Weights of a small transformer language model: 15 layers, vocabulary 3262.
Each number is 128 + 24 x the weight over its row's rms, rounded and kept within 0 to 255. Layers, rows and columns count from 0. Numbers have three digits each. The size before them is the row's rms in percent of the matrix's.

# o: layer 5 attention output (transposed), 128x96, rms 0.279, rows 29-31,61-63,93-95,124-127, columns 0-95
# v: layer 5 attention value, 32x96, rms 0.268, rows 29-31, columns 0-95
# up: layer 5 MLP up, 384x96, rms 0.323, rows 0-60, columns 0-95
# down: layer 5 MLP down (transposed), 384x96, rms 0.314, rows 0-60, columns 0-95
o124 112:108131117097085150142150130154097160151135125121119123134092122151130107138150104094108141094073127139142099097134120119112137166169112144154095143213097079144128087116105139123090119128126131135128153109084128163126141087166140119117129130097121157137166141131117108117107114159160112138
v29 112:092066145139163138113123111157123100087134118109108088136101171127128114148160138134163159110080132115124112154128117124132129131140119109116121143161167094133139095144106103176144123127109137116091146129119150108120131143117113149104161157081137134202140145126135129053133111127129138113
o29 089:162165096148160105116112131130096103141126137117128129090158111115120140158120128124135127150174119133102128130131149147143129158114076095164163110095149126153107123113160130128145149148175151124132127143105136128145119157111123071130081109189082145106130133091113164166147157148125085101
o61 128:131169123155157131142085129117113106122098118158127131092165100114128146150114110134112129145141135097113145131111179146156120140103078139142144125061146144146096140144151117131137160165146119115125139100111137118123119166067118073137092124178101137113120111097103155167122143128125082115
o93 105:132158126132172134136095139100115087122103129150117134096168135117128139144096094146112101154162156098091178130123149158132097142112105128142156112050136150144101122145157130122151141159135124127137140107142121109139129144083102098148095135161061129092124111126112150170142148123114109113
o125 112:145159104169161108128101133105088126121116146132173136089174100100112137154101138133127108137145111129115132140120150148154119123117073124130168109096157138158126120128154135111149149128176140120111138139104118123126144170060125085112084115184110122132132098100111146160134151158119094108
v30 103:148183127129138090121128138143100117138126113143131103126140082128128101128115085116084088067112117121128131141117090125100122127125142149150129148128092196123102179120125143100118138124122202173121141130114125188148129152140140123140140130153113153100160144143124134150111156132137086125
o30 099:129111131139130148136146079108203124108131106148131132144127134111156131126091156167138148126125150136099168096124127105148150084099173118105109138129144130111130127122131130142143096110093106118123107136219123123139102120154129134130131118094133091135085129113134121117153122097073184134
o62 125:144087125138122148131121082123182114112134128113109140152115150130144143134109170171142147139132163124110151108124127101137134100094177134124110140115153140101125094130123117145127073124107101118120111120205134107131096150170114130155128121122166081127093133118132145107159118079086161158
o94 096:128104112141115136112152086108182139132156126096132128145135153124147160135109170159135133125109151156127130090115124117131132080121168125109102135117146123085139097134096133149133094111141100096103107149192130125128110103176135138122126115109197072119099134118149135107155127111084150157
o126 136:129087139120116134133121089121194108110135123113110123140122149123167145141101160179142148121144151131111144109116146102148141097083172119123129139113160121108113129138122115147116087138099099124117122117205140102110095131159108130153121131113144090113072133102125132111163125078093167140
v31 102:163141113173132106120120178097131119130085094129152109126126091129069139109093134127119105113134117131139156129118129132129108117123091124174126087125102149177105113133136161080098167128168143153185122126119117116116118140146151156112160168176113098138169100093138145116121140141128124136
o31 086:106135147099113094149133121135127163137157122125138132134118129096201115099146120110155136136112143120155095116119100122159106115107172130098117147171142115112125138123118092135107156104109110124099140182103139145117178121147132139145109114106221114116104132134157086155088130120135122157
o63 119:094118102107122113140120082153128162137173132107136129167113133109182116109134133130159157105129143114109123121110095100151128164128176109127129160167155119135133156119118128129071133129131106149121150126145124130115116162163124143133111104116228087094109147123126124117098115099126150160
o95 087:089117102117119118156071095174125151123161121114172144166124107115195132127142141130137172099115120121100109137120115107151134130129185119118128155165153112128147145112122128145097142151151119134112137112136131125116108141136124148140098096092221091112102138118127125120125097107123130158
o127 086:082128133079086117147131084163135165122145140127096140138110123099163109097132132115167130141131146119115096138128110103144118131110182125106102141162142126126123172109124119138079122132106101143132131139127109136132145129148135167146115122094237115117109129131128113141091102104148154140
up0 104:149131121169124150135091159113151138071133129142155158079162115125081148169125122123136093093121180148125158125154133133133163138138156151102166097128147122167124107099167119104108145103159114124179101130133116118142113098135132122103150141133143132151130075127093142144136135122167106091
down0 105:125129145158184147145146112080126120132129114139101111139127144117138153147135128131162127160153069122139093131151109146149137123130167126156167171141132099127157148157095122113139159138112084108120127139119107135172117117107101083182102110092123098162131122191122166133124145157128161135
up1 138:087136182113120116142132133104144134125139119171136130122097130109108159161134135154151120132127128138099123133101087129127176136132119116145177121122092118114170107119200124116164143096172145148124108137101103110110123153132119116129063127141140171147080110137157135098169095141119098124
down1 130:149116139140131086149131140141137147117127083164158146122137099085143089095129094147141112127186160137111082129111125157139138131092163151157106120145132109105107091144123111142089167100138135123060150147136122174099151122134099140130126156118091167107119083160139127142116124151111129131
up2 104:163142161121155127174099126082134151117125119088114100126159133084137158138139137124123130138119097161138115155140142116128153174142149094158151053127129099160152116126126141083128149126136138122138120096133164125163167176160122088118160148136118139122118131104170141119130155137094094102
down2 105:120155168109162144117141110138127153149144086139132156101152112111153148106122124146104107151114086109138125125166114141110093127151155123134148097129102136136132084135109106126141146168161133151153116135129100166121159097139165126151120099112138147135072139207141180111104126152121177142
up3 092:111098138154137143109131140113123148108077127118123134130143108103115151124136083142115161117127140114116171107086142135096182164113163113176145081136114165153118086119185142104116141105111125100117138126141110095155118132114155105089100138151145118126184120110163118119091134142111141084
down3 100:111108134154142168158152183103160127194098082151128111145173141124139089108137140139117092101115100109124133104143102169153139089096120138134153110129130126119182137156179138112135132142128134113146129142134154154097117154125141103111154139105151115138187143131134114148146142114082129149
up4 109:119094096124141133099139154115152080120171126132130127114139145038164164136133146117113115135109115149096144132113131109113124134115145137148048119125094156125104111126118116119115149127150151125115172145121093121173146169086142110141152128123133114138114140160169143098136171119150148143
down4 112:127105097113143115152153126098219137107114098117107132107099099088098151134088148117080128160119160101149114108098113167109142171144142131115088143139091113118124153077148138138128153135134133102067163146125127152136152140137148133140153126127129104128115131092165122131122135119136154117
up5 108:155083122044148129114125090120133143116140143135167148098111136145127146123122124122105096117104161128096102126107191145147081146107135133143135101135129150134105083123105137148160147107121122084090082135119142094105164150119142130150109114174163146146119104127140127129166141142135105152
down5 104:116135124152149135125118165139160134154147096149121164130137112106105108127130120134144114113096153141106095139104150157170118134077117096117126172133161149133146117165119101156073135141128141095148173146170117118139156151120118129107143181142113063115133116094087112136153088132098110159
up6 118:125114171103118117143123092132096104139119102083147176135118127088141125130122095171106110126148142137119099115095155134155113147122161095142136109191167129105148177153127119107135139114131139184096126138142145135156158128142127087153118165147139127114134172123138125116113183132148177106
down6 110:129087169130135141100115131067148095155094168156147130134134146126118111135140126135094124150137101128151132179118133110084115121135154130146112089137139124106171113162108086135120141156118153160067144130135118162090133185139143135133148131145167121168150111148103124131076145117111145119
up7 112:122118153143104141129116104146178109147166108148144133101100139141101191101147102106132128128139165152133146136103111065098166126128128129128128119136136092156119187167116142153114184139107120123154144136128130161127132127131124136140160172115144154083116093154146110140104127168152089107
down7 107:143105093124132144136227164150111123109095161183096122125163139136131106083111142097101146146145128120162111066162096162143113127161153125135138119140081123130114123134124123118115173169091119143156112110123153125135128121125156135147121120124145108159130145109104122144153141129108141136
up8 120:134102146122147130129102128149084127145132110125162131099130107114121104149153101156119053096145110139126113170115129091135101119123186125111158125099125156129127110123158122076134105131134127145143135156148136086146184141109097119142086125144124154192117133086139127105139127146096165152
down8 125:138119135141130134107161136122111123143160093062170142138129124126133165123083130118154092120109122127121147126142127097157126115076111062157123126132112182140126124133140109108135166122143106150114152139129147117180160121168166126110117108134108067167131108101124100096168130132120154135
up9 092:120153098135132137147147149155076122118105135163150085130146133201130153116142146109109098129153078157137128066153106132136114146152142149128129130073149118113144149103120069102128119115143152134128098118110132086085145136116126091114141116147122137132085111153133157117117105142108166102
down9 097:110125137139116136136104123074158174128168125156144110157132138168129137139171138155122119134142095086128116124151136109119137088110155089134098174118136126132114120200108149128104164146132089127157107097192118199108118120125130150151140144137102157120139148121141122133105146144137133103
up10 104:111138134109154170109085155155145149122079097131161095123132125082138093187139114143139145117138137155131160127120128158130141155186131134149107123172135164097112106087101139081111104143148122143149120144166103119118110096139107157083122093106149122121108147128094125108143098132107143108
down10 108:160146120122100137132139148129128140160131096124163119133055148180124100131122093178146106126145127120148146123146120104111132106157108130115084165101112144136154141139108175128108117086141178153131128111169135104130161151125119143181119117116147185105156130103127102155130164148148134110
up11 032:140125152106135149111178132176136134100130098136112111153134150133114095150137128126165110109157116148195137074113136127113145095129149119080127130135150131156136170089097131114155135109139092142142113136154114131136169187130151147124170125161118183128142142129151125128079119124093111146
down11 031:127104145088092068143102116152143136184105107177131112137117119120188066121110136118116139126120111110104122112137156125117113109115135101144089134145064193117140115096117149115130144122144072142122126121144142146161108146140141115134121146156114091101117134112138122165111160137121126143
up12 118:157076182125151123115131128111123146131115128122121144100090125114103113135141153138112182095138164143116125111129126154139095152150076111139112106138071137141153122090119129074126127106150175153161178140187126136131124142112111119131127150138144103138159125082143110090141113154149112102
down12 114:157094138130146187137099150084143122153116109126131126148146092133082136103128150099123154143128151092134110093143125182101135079140121174102139140102146107139149121119147157121154093142126136142167210163138140129153099117148132142129145138122145089122107128127138133110123109183119141121
up13 099:125122116131116092107115098129137124113133135153120059146159127122116159127134135140102088122129146170129096101123133135172165150095120112123134126128173145171144185048129085107121147100180137118157106107104112124086102154129113144146154127104133154134114119141124135141161113097135137128
down13 088:168167108141125159142122127095139107175132125126138151158097132140098133126150163097135109149102112135154108110130129113147123073101162119118105178120140149139167163149181130137135114120134146130088132105182127188110120146118114087106140149117082118105125150112159160137122137159119091139
up14 121:126118153134094156151143151136100154090109116139102152120103120138112148112127134127143120142162172117145098163112154170100190112111115138164152087119146148148189112126127082097117100132093131136150101116133126096119158140089086158148126090153143160140134082117115111109113115128126164138
down14 111:112136151111107129155119117154136138117108094110107166159125069116124120093050096147141114146148171152134131118135101136119093133109105148128158097156125102109083116143153137083107146118106131124195144109177122119145153101106139130113137090102155121140124096095102131119123114155113115119
up15 135:151094112146129155122151108161115137132096166126123114157150115122100158165144086137074096108080124110113123107112150111155151106141135136148113120114153094136170147116100124135144122095182133177132116118089127097115132134143127124137169138172072104122099147095138125106090155146118104145
down15 142:165106098129150154142119085141126114157148148142124088172105139111116115164172114112110111083134108114089111141110126134097147141099176142129146155139127165175168118185111099108144132078143103171174110142140150149136153112139128120160160147106105136116110108101113123120110149146117126140
up16 127:153109126136132101150158140125142191180124115135176094166152116118150115154122114082141122131117170146125135121156151102084110155112124110157091139106117126124105119142125113156135143126101103087088113102155105099118117160122126119091124128139106172178084113162168099115130141115118119153
down16 116:106116078123162133139141150107146116151131099183126119124144090128149115126116128129131123124102095113125091147142148123100152149121129057150128147174121150111138170124105103159157149163098165109107149129187069167130153097119091098105137116138132130115138132151166115157121118127146117121
up17 099:160125138133151143123134125111088151125141137123139142153124115119175087156166112142135094106152115101119143124117118130148138116101160147105149123092139129121161132078153112077132121117098183186098135145121126100106145080124113140148126103087123164064117121139136120147121077133170122104
down17 092:111143126137132137105127143110129166089086112153129095213110136149107157146142167109111143155136137089130154127138135156078114092119125123140153171126139103163138101105146117120139111147103088140172173128130125111121145154120165134134152142084160112122120169117137100104111150139134167110
up18 117:101118107116108114122151118112105146119125130131121130177127111120147143176188156112121132132132098110093145106112114160157068168132117137095090128141098147115130146140147130107142171100101146142133093145127132105132165078088173151163138151124139118179155123119098120118156125078115112137
down18 108:125142112113098167161159108136122162173111146111118099098158126185133166171142130127062161153128118091158184135144134124131087141144140128133091178122145126113147157121142155123127142140179126107076112169132145148134125119102160125136126124092140127111107106142119146111140137109147137133
up19 036:133114127138121130087128120116145138101139125142090104115176151100111140125141081090156117129157127161161110140119124177111119125140139111128082106117119141171086107114161130097183135088122106136131131182112144135146145098125114087133093128162140142118068136166157094121151093120120115149
down19 052:144120146152126139084138144112111158145116124179126167107103125107113119136117157164119148116123084152169157095140126125131124118106126141120174131117079109100103136159175128146113106107151146118151118131168118144111141094150162125136167113165127125154133197142082126145135063128116113125
up20 040:150138140188153128130147123132148126107124173135119123117095115116125131120136093096106110143140128187161104147133094133122147154099126157145106094106121123138137109084113114148127091089106159101177138151145093094144181106139147169141131181113122180181132128132138133129120123129146148147
down20 042:115112101167126151109174129121106195115137155134122162141129119188131132122126146142131120051159128126123122154115157145121150087175142107143095127093118131187128139151130101145173107114152120141122102145121117124141142128099104132140115139113182142136137166140141136177129129146126122097
up21 110:178131126115153130154111135130159138159147157156148144126152139127110107150136115155107116078151122166125136130106148155098153154143077114143106159112160138153133112116156147117108099131158136133141143134150117080083093125161120095069103127109159145122086122121102115194130132110092147114
down21 104:100157126105137152120170141111101127159118137106114156133126115123178076096157153152094119163163113135156100162132109150137148113114181140090156125117147133149078134163113122131128133110084130074142104121115137165147134168111108123160150130132134142136116193116119135110134161096146125122
up22 118:145128118089109172131133114099168126138092113107140126108129120115138116127156128159132104154114084138097109159109145128104187123128131129167123192118162107123122119136117191102126109112134108131126071126131118069090125148138122108130120118167131117086142162162147154123114126119132081106
down22 119:134115131155187139134110176153124149117115125120134086110107117097136129163178139113178126112133105130109118152135139136105119128104156161122170115108108107121145116162145119123152132119085088136128151153079165133119128123145136109190103128121134125091149170144174104157148149085097130154
up23 108:131129170158140126167176104150109143144164130130111108157141154141129138149139115122097140142166141115165133149120093132111139101135105125082152134087117132109172141148135086114136089111120099096104135135150156114131118114129081121139065153155138176110095115111123123126086125140077167144
down23 117:129169122147121122146073156063134137168108144092110116158125098143126155104159133091084150166145118098121084140133096098111140100133148125151125107136132167092141159159116168141138134116143108144121145112137109132098165113123128111092160124164102120123123104127104088120125123127119097074
up24 112:164122129161091176115123165138090102093124161157101125150124104128137103089172065093111090128110157157172100140113143123143117160126155157131111107122122166160110173121130129110166099145151098143130140107130113105114133149113133114102150129132113123101132073090128111125124143108141149138
down24 105:111115116122128159112108120105093123124151143123107128105152169125174091041125144102114113126120110153149152107123115156129096084111170152119095128130115147114143164117130167142152130122142115141087130106183120139130122117096151154148100149088141149132106124125103146160133122127115196113
up25 106:169116117117120152141121127110131123116089141120125150176173097089125104077149116125114080102108139130130155148135149147096163132173142095146122161161140151153125099154161189128134146108133136104158100105114129158162144114159130139110126133165123109099112080115146123161135084104109117130
down25 104:147137116133161146126144140112143126102132138122157115075136127146132104131136171147154155103153149146148098158105141094131126150113175132147163137137096126135196146140133113101131169079113121163137117109143131105124117117132125123073126101119137114084133103141139087057141165126123147079
up26 031:113144183134134086104138142138136131117123123118131124108131120070110161142162135117124124137097106145171097115136131157115133124117132093148056140157126134124136173109100125110124117092142114172113126166122123141155149117133187168117123123120135111150142123217131158098148131115115103132
down26 030:137129106137068107096128116087081101123129126156145103131088139123133120120136165135082165158117117173084128142153132116160137138074158099140123147094125111111135137135127113118139079155126119118125139143105140148132062131124114130089122114141096085092160148123120154129140115169094146143
up27 029:101142122120121119148201125139176145126168130121131114138128106137100140123138119172144148127105119153127168131097119135122122150129130087135071130134137115147123104107106140124132118097139121144145113158162108197066134133130121059106109127124163163126131114119195113132131146132112129101
down27 026:131139108134143149132070118141114138115117092146127130135136132127124064135112146122122154132122121143134173147117114115133120170110156074123134133119124071140093142165140146106138175064175136122128122163071149092145149090093133126130130094132091099136127131123113152125119085122141091139
up28 046:142096144167109137135103128117103129123157140111189125120123125130130146156146140148109123108112124121141114087115126122092131132106132125114102123118142116142179144112072095084130134092126087107134076137143127131098141142099109150094178184070123125144119113114165100096135090105088137123
down28 042:100134142148130124118094121083140134136127131073115119151104181165094139144111145165084128097112144109125134146136122060124123179125138137098134147163125107121130123189124111133148130120127172106116147094082080140134114127124144109137106101097127151165147121099124129116106145080102120128
up29 107:111119110091153131133103140100139146132091168083112138138131118136101115127156112069116138135121136156146156086175122144100193146170080128129106105093129160117130103121189124114135128128142144142149103134155165125102127101136148157110162136126138097141186120137133120129119093122110101134
down29 121:112146121132094108188171096112131155123116181090153149134120114143109121141079086096121159101151109111159159121146148102156116106151138112098131167081133138106112133153130150125145095137109116136079133100138079160135144149128102121113131109155129143118135116131132124089124129116168182110
up30 096:112042117121116100146152091168167122144124148095108153098150102128148153125125121120169169151133146133116132120150102102108082119106098124169161131111130108105138144134142136115135194112130118136134116136149100143130128108087154152097135136153108137156124087137176119155134154153159129138
down30 102:083111085142098122116126138129135113115138184145105144173168095142136129147105134082109129138141141088130118101134155126073156139112159120098155164143122143113115143104116130139092139147091113142133178159143144152136154111136143122119169122145106130086160166080148118129130085102141121163
up31 111:111146139088124150102135120159141142113115144086120133111145150125050120175125131116121161126084092145137158132109139149134113118166159139104104113135177146092179130090144122131124086140147094119115119119145117114084108140138116152087109140183138145119094138151117131131113169131136132168
down31 104:147098126167164142164163121137117155078089156132136152100098167148130110112091105156139097138162104099160127153109122153143130135132143140106153130119121130161133143127112145117134125143134109133121146144097145162072093102139152120184111127139125093136174096081089117114142164099119145103
up32 047:134106111193058145137131146126107125127153092154116161147109111078118132158125121119152124144174120137144149109151127130132118130103156116109117146126208127123136138099123111101139111090132098088126108155129109127124136095158118166094092122134102120143095113114194128120119109113126123140
down32 056:118133132135136139125130129100115154134113158138079138114124147154127090119161091179119163110106171081152144142133103205117121114132114111125134099131087092130084090133138138133143139140128137135117101131144179109118118188100106127114118155122109114131131164127157157173136169109120137101
up33 114:156135128112122099126116077161139132119123171155083123144155154131111107124159088129094168106145138110159121130163119126131139140138115121151088125106121161092179135123123095118121156126199141104153118102169145094144141146092143117101163168086117131155116138115126145108125147152130108168
down33 115:120135139144171157120131125104132102116136192156099124070144164135147134100131129131133136132097116110149137128134105121138139128104155131117187123144110149145125173103114152099109163078095125131172125132061186140129109134126135128150147162120142061126108120117131143136105155128121150110
up34 052:149090150155135156125143133158122171137115131122124131137138077157137151131178085130109100116114135108133141127159093122102130130123115130086130083139124143148169093085106145130147138084146159097072127167128113118140157088136129122133178174144116124115131077148106110115124107170136142116
down34 056:120140119115116124128108100116115112118125158184108076164166138122103119135110146136133170119127130132094153157109119182110148183159132145143145214131164128106150140164128116128102143143122120128094122136148177107127132129187092125129117107128153116110103124118140109141128155091105143129
up35 118:109100152105147100124116107126113106113132094103148109178132154118117121108155139122103135124148131129159128143156109153114135113162113092133112121124125146187124160080133143209146123128179110140096100120105077130116113154156144107123096126131151136161115156125120131113155135152082102078
down35 128:099096140115135115141129096116091103109111112074127105146117175112177117137119147089145131102109137115153132111135118138114117141117129130107136113113114161177043170106128129177132097138156125138122137145065145142109127142148159119100153118120128198128138136126156105119142135151116139117
up36 121:113130147102128082116081155111146150125163123116135107113129108134186122135130123129095112068152148145156135126162150138127082138131130139107112172119146117140146131136147183139154099112129112161113126109184080108096107160146112143083101166115154125125126125157102099129099129164136105113
down36 110:114133143135158107095171122167094117120178149102121102124092136127154201142143139096164146130127115079104135147127107147120136123161135132102139108122174120142165134129136080129130100136133127185119100120135142179116139131126182127105094151127172107119126127159114138135133117114095146099
up37 118:160135132109150139109128115129157104117116123157122136149099114114126180119138134129165137144124107191139124123102139123117098172129129132153112128100136188136148130105123172177152126091108179116131146075155137130120116113087113106123146146164152107151144088109176092122129094105159154142
down37 112:142202113134122138121146160092126117148099134124141177141133119113128155088160086174125107147107106118158148135138155109134114148140106136131135144165150167107136117136127085169127109068120108119158161086151154151135127139131160143141155144101127079115141115122120107152129171115150125166
up38 116:119103108117113078120161105113171155110126139114079113127137159123140121123139138166142140138124148134129146112127112142141147113161110124199087159149101114177174077105112125102145148127154115118159107128128088130171153123145120152121112087130088121145140122106095131143093148103153096157
down38 109:123140125102107108131121185114110117143139119138154128130191152128159137143133117138127122074120080155113166113146142146162094144115145137103137170179148092179121101167112141108159155111116098138148082140102150138156104152132123133128146159134104145146132130121133097115145139091140170090
up39 061:132147119117148122126106159167130171134144131135064103101137116125102138134129111073136125153149172129180103143121127142133115152134118179132079087115160140130147167095141120123127099098143149163114139156122101116181131154145117114129117115188106128102146129087149125104169138125152123134
down39 067:156155128113133122162079138167115113151163121106136149199093147147104108125073109135126139149105112168120131113147106126115120117130107138095130149172102121131142100164157142118089140120114083117143099167135139146096145146167107149138173115140074106112114126135080143147121133120113122136
up40 106:145120131136144142131147150157114123129132124140155189134133101138123118132136123112108115112112090128110096099145094120144147206146147133180134153152148099191124083103145160072122106139122135129112073123127135119112154132126102085123129134157153109131120115177124135142147134130074155125
down40 087:124138143140147104192145145123108119093149095103097138116117123114162113129137140154148137148154098124125145156169154124133104098133131094114137126158090104108158121130123126142148134142093092084122139131151180154102140135086115140136122090122160186132129146135144104152157138112121183065
up41 103:120106133110171164084157159146083098105165121114097113127119105124143159184128095119136146166115163129126165113136147107082128109132133174124085095127101142084124084141096138102118155114184138159147142131106116149158114094102123145124143115145144130120136135131150118110158089137132139125
down41 104:101110118130113120140147138102171107139140160102121061108126181140115167132121148145118158140113131129162140096122120130125146157145155164116113158138116137111103155150155123121122150072138164159128148081124163171145122115127072169156129145149166143105098151116181127121121153117119126140
up42 038:139137187159108127131137143107157146141110152118149148117121095138126128137138110120124109145113185116148096129175114137086115109138112131137114140078132092174129128110097128144149121102114070109158098164120087099139160130134115147143140158116112152123103122135223137106141133131115112131
down42 047:108144096111101149110117151130152172126131121166166154109127173060128109101140126149142139099173161121152130152134130126169074114085122125124136115103129163117117122140121143112084144120128088135122122073151148128096125121131113136115135121173090132126118126158091159131121132107137143189
up43 121:116148137113148136129149114127078108169153174114120115133163151140126135103135123153150113153144112125090076121102106137131149142101092083154089122114117127155162105170137175103126140128078114115129113143140121105143122130112110126149144127137134175151075098122171146160107075123093116112
down43 126:109124133133146088124074173129110101170113120166129094150049081083162170136138108123145099144124141110149115172127079129109118148146138136132113118144128157100142095127128112122147132113114088160101133139145151139094146107104121136153136114142114113182125120121103112101089146134130120132
up44 124:127093121105131172108110140124118127107137124118147136109098137126131166138101144183125135142133109120168164110103109102159146097114126147150135108133157128092133072122136125113140147102124150191120099140115109104107113160114108083150116110164146141093125169104124160150175140108076083118
down44 124:145115147134096075129113178061170137098131106137123124137124134123161098128088136150171099133113107157074134127135114148154115152132128130149130129194112122127084190111094132129113163125151137149112123123143144162108176126124123115147132147157095134123139131151120077122123128137107130124
up45 121:149106140141139143101134175124117124165134153118147155114129150165131140140107136147120123169067110088127160139076110103111126123155082161161124087113153134158084137119117131146119087103137139123127097140153118128087126121098125111079085127169148107127076135123130121129105154143097143158
down45 110:139152089115146188106120148137141095115088123130162101137098151159152110107128131099104146110110100102104089134121109097118171133151144138140135140161168124098090113131154138111167166114137115140157150156163120169065133097113156131104108102156100123098160128154142137146117145116112116124
up46 068:126105152123143162145192201113140105139129126118136114091155119088120145137131133131112121115136118161119156098116119142117118128146128095175137132146134117098128116098082104139108138086158127134143106153134132173148176135124117104119115173121192126117131123138177162097174129128115152138
down46 061:116070152131143146156131117133103134127105158116137137104127095092074145146089174096097129122084132167132107135132171129141149125112193110139092129155135165116136124153146106139146147132099109169136120110097177136114116104132120130135150109128182116118093113131114135125175094141157140124
up47 103:187123179107163075152155122143098125145145118158136146160086128108147157084113158137112091134139128148132080140147106170143136103097128122125131108104126118144174143108150131116146127151125137118105152160166149091121137155145084077163131125131126151143091098133159125125101138141120113122
down47 103:098115109130145121116138149102138126147110135155143108165133133145133150137146159124099123165111139077125119126145143137088129138146171141122150119107111102090111114130148121106124068134138136119150133112118121125099144116112180167116127110137143129087106140154213079125123144156176076090
up48 117:158131146147175148156072128121131115131150091123120123083124111104128125141117116153102141140081140148136171124172175091108150070120140115127135100114131134108156099121142108113137064097140162115121127131121133135129118120147137158070101126102170107132126122143099111161150126168123092134
down48 109:107161150136100115118116139105184172123108149105120117072165128155132107139111149149143167147141120141142126166115084164159081115134117157158123112123090119147112137146133112124094156061062133127096137121144154160162108158126122096135111151131143093125138128106126117141153121125119109136
up49 084:144140121166185126108131123118125120126126129075115175109124107107125130130114118083116107093125152115102126135080104120114096165154163142135095104155111118125134100105154112132098095087139131131144140139168079081127117153117139126142133112146135135143120113141125145119175153160196074132
down49 078:138166092149131142153099127138106130126118136120101124188111116164110116126105154135132140123112148112184122118115086152081106115129097142100115133143131114123119117156137138144093113143135120138165157158131137110128123076167164147128185141116117161085153167099129134150174126140148131191
up50 095:155094148148101116142147099137120141144161124153104126125161135099130082093152083101133084175162162164139143139112110081165157133139154160111142142129120152146139128128139133118126156133124100123113153145166125092140130085076088136155116115126109142156074156143124110117128147132132083107
down50 087:137132089124114142128140137103148106147144146139135150141123107184137146093136126162130135116149087128165091120106130160179129119091140079110157164088143174147110150105154123122113121134105108120091098110123129093140122116129157120122171111166159065153097152136094089138141140129156143136
up51 110:175110130124105098132120108145099128100086116162122135159148126120155139153108096130114145127113126139134120129152180147144101158118127122130117130138195128154103176081098117094070126135140111176111107106089094071128124108131136119129125162111111117168094133138149134127117164150127131095
down51 103:133110143128174159119146172091114086145108119123136111146110151137128126126097172095121152138140143139151102147123140174117135108066211086121121162135152153126154139121137076087158129106104130125140126091152128104112137083122140119155127098134143092149109124123134151152112118159125131137
up52 142:109102138103083138117162165138177108105131134132189108134160129111171146156138148139108109161135099137121119096164091130073120138136110138134153141111098150118136157129113113133153068093106114112115094124144088087110140146111141124124118166139146121146102110109103189109099127119127128127
down52 127:089170109129123130123097171137071130127120109127094091103099101143128122119150118128075131118104159110118145148147114129101099182154118130148144128144101117154138143129132131116075129111121117155147121107117130134149119112124125101117135155127039128128153119196167123147149150128110144096
up53 101:083080153098100187096137112144155135132111104087115118129123139133103168131109120144132141148115110144147149134105148128127082129143126144120166096140139179122142137122102094102111145101133109112108116111145095078118148149121100164133082159124160113118127171115100103181134099135122135165
down53 098:140125118184173135119141153107085118092115162142103135133114149158145083117133135104132109118139109145137137139156103156115131117150170135143116149123105101162151114141136158131112171116132113122136120123094164170088099099145112100138173121100086128146168107092141082142110142124112170080
up54 036:149108148149156130145163115109162137122126137122166112084147134102125138183149116161127154096121127121135124082104088128118181121109110145103123113137131116187084174106124118107124111044117116122167096115112105093134135154149105137134114114118147118135115133148155138097112120105109135096
down54 040:122131125135079099135127141105136134137097113081119103080122082174136120121125142122142106148089181137128133133132115115118135176119137090108135163091123113121115203188120128158129118149152126143133124128169154105120133135098124148096143140172122115140145125107158146096130183118141143141
up55 103:151097140113122097109126136120118099106148166097122148136130098097138105126140112112119118134163117138151134130105170138143120136165138131190100158096139097153141114108132150110114113129112119113125039124177137115139097153113107116119153103100129087161156147086133145140150144165144078103
down55 100:102149136141118112130167147116166118135118114080139156108104103138113128107091119147120138158171101081171154102138138135165099127117081114111120117116095173158140152094147195112106116114129118121105119153124157149152106131129102082105148132101156129153109123089127162154144146150093127145
up56 117:145143121127159135154105124143106137140101104155123144129111117119118093126167148100100089107132087103125166111163111171145149118091176129078110100131134106110164107098165165123130089104135124114121129135106170111155139082128078116152096133089129170115139107123158139180120132133114136138
down56 115:091099133104135140178068146104164127153142144187141095164131106088108146136123123168130095126108154115142126101140147116102127121154103158108149164155104101196091126134116146154124139134142136123149181141161114098096154094147123122140146128169155138111117119125118110115119126111115125147
up57 097:155104107127130120133149139132164155138122111164132094114142103177150122118135136151113128112189135163130124155102106132133114109142148129135087168071094082152099097156117144143183145118133152104089142126132107109130146157165138111101136103122145081124092128088130156133164108128131093143
down57 097:127161098088121111177107101160116150107127105153110129107128149154114130116125137096137133111126071170175123146132189140156125111129120097136144128132100118142081122167147119146187163132113128122124155147161107158136134136145116137075145127135090159161185148117136155137137124104132135136
up58 117:169109136164113111136102104145138155101112149106139106130124102123091194147101103165127148126124127167134134133128089137087161097150128099145094120127135104147088166111163166113148134136124170088113110105134169135121126127137142172129120152120139099167104119150105090099160136136139083115
down58 110:124133097076114123123099095136144105106176148120153149100132144140097121126093135123128133181146152089130128163110105148132134179129124130131122148111089096191080138138115100116140144143109117101092140140143127134134150141152133136145139108181138134128127107118149039114121131146107140150
up59 115:161117108138152179106157144201155151128122139156138120122132116144158188136121119135133135097099161165128154128102153154093142124125137165155105144123150158175119161111134142128159129105098108126106130123119130188104096095139159090124115126124148157153150118125086105152098124105113133127
down59 113:101170094072182115165123089120123187128124131153126119135129118130139143105125139171116121137117161108118153116104126108124142125097158153114127144144136125120139111122137097173148167116126076085133089122155089100150157130123145129147145095082108146122145113110147160144072154120119142145
up60 124:139117153139130152155110076103146129096101121146155134115150090122172133151135130130134157072134118140112099138148114160125121190123125093145124129160083117177105093130148145107099081121123134115130125151148136109149111158110074090125134135109120172144152105111162133120116107086128162149
down60 121:126101119113109187127151132120173137129121109114139117138127147152148144128135168120140124150146160135086124127188137129135095117144137172133115149157141030141111112139093162129159115121115098105162150135165135140141139113097098103138112144102140064116134122116132125139128138158131169123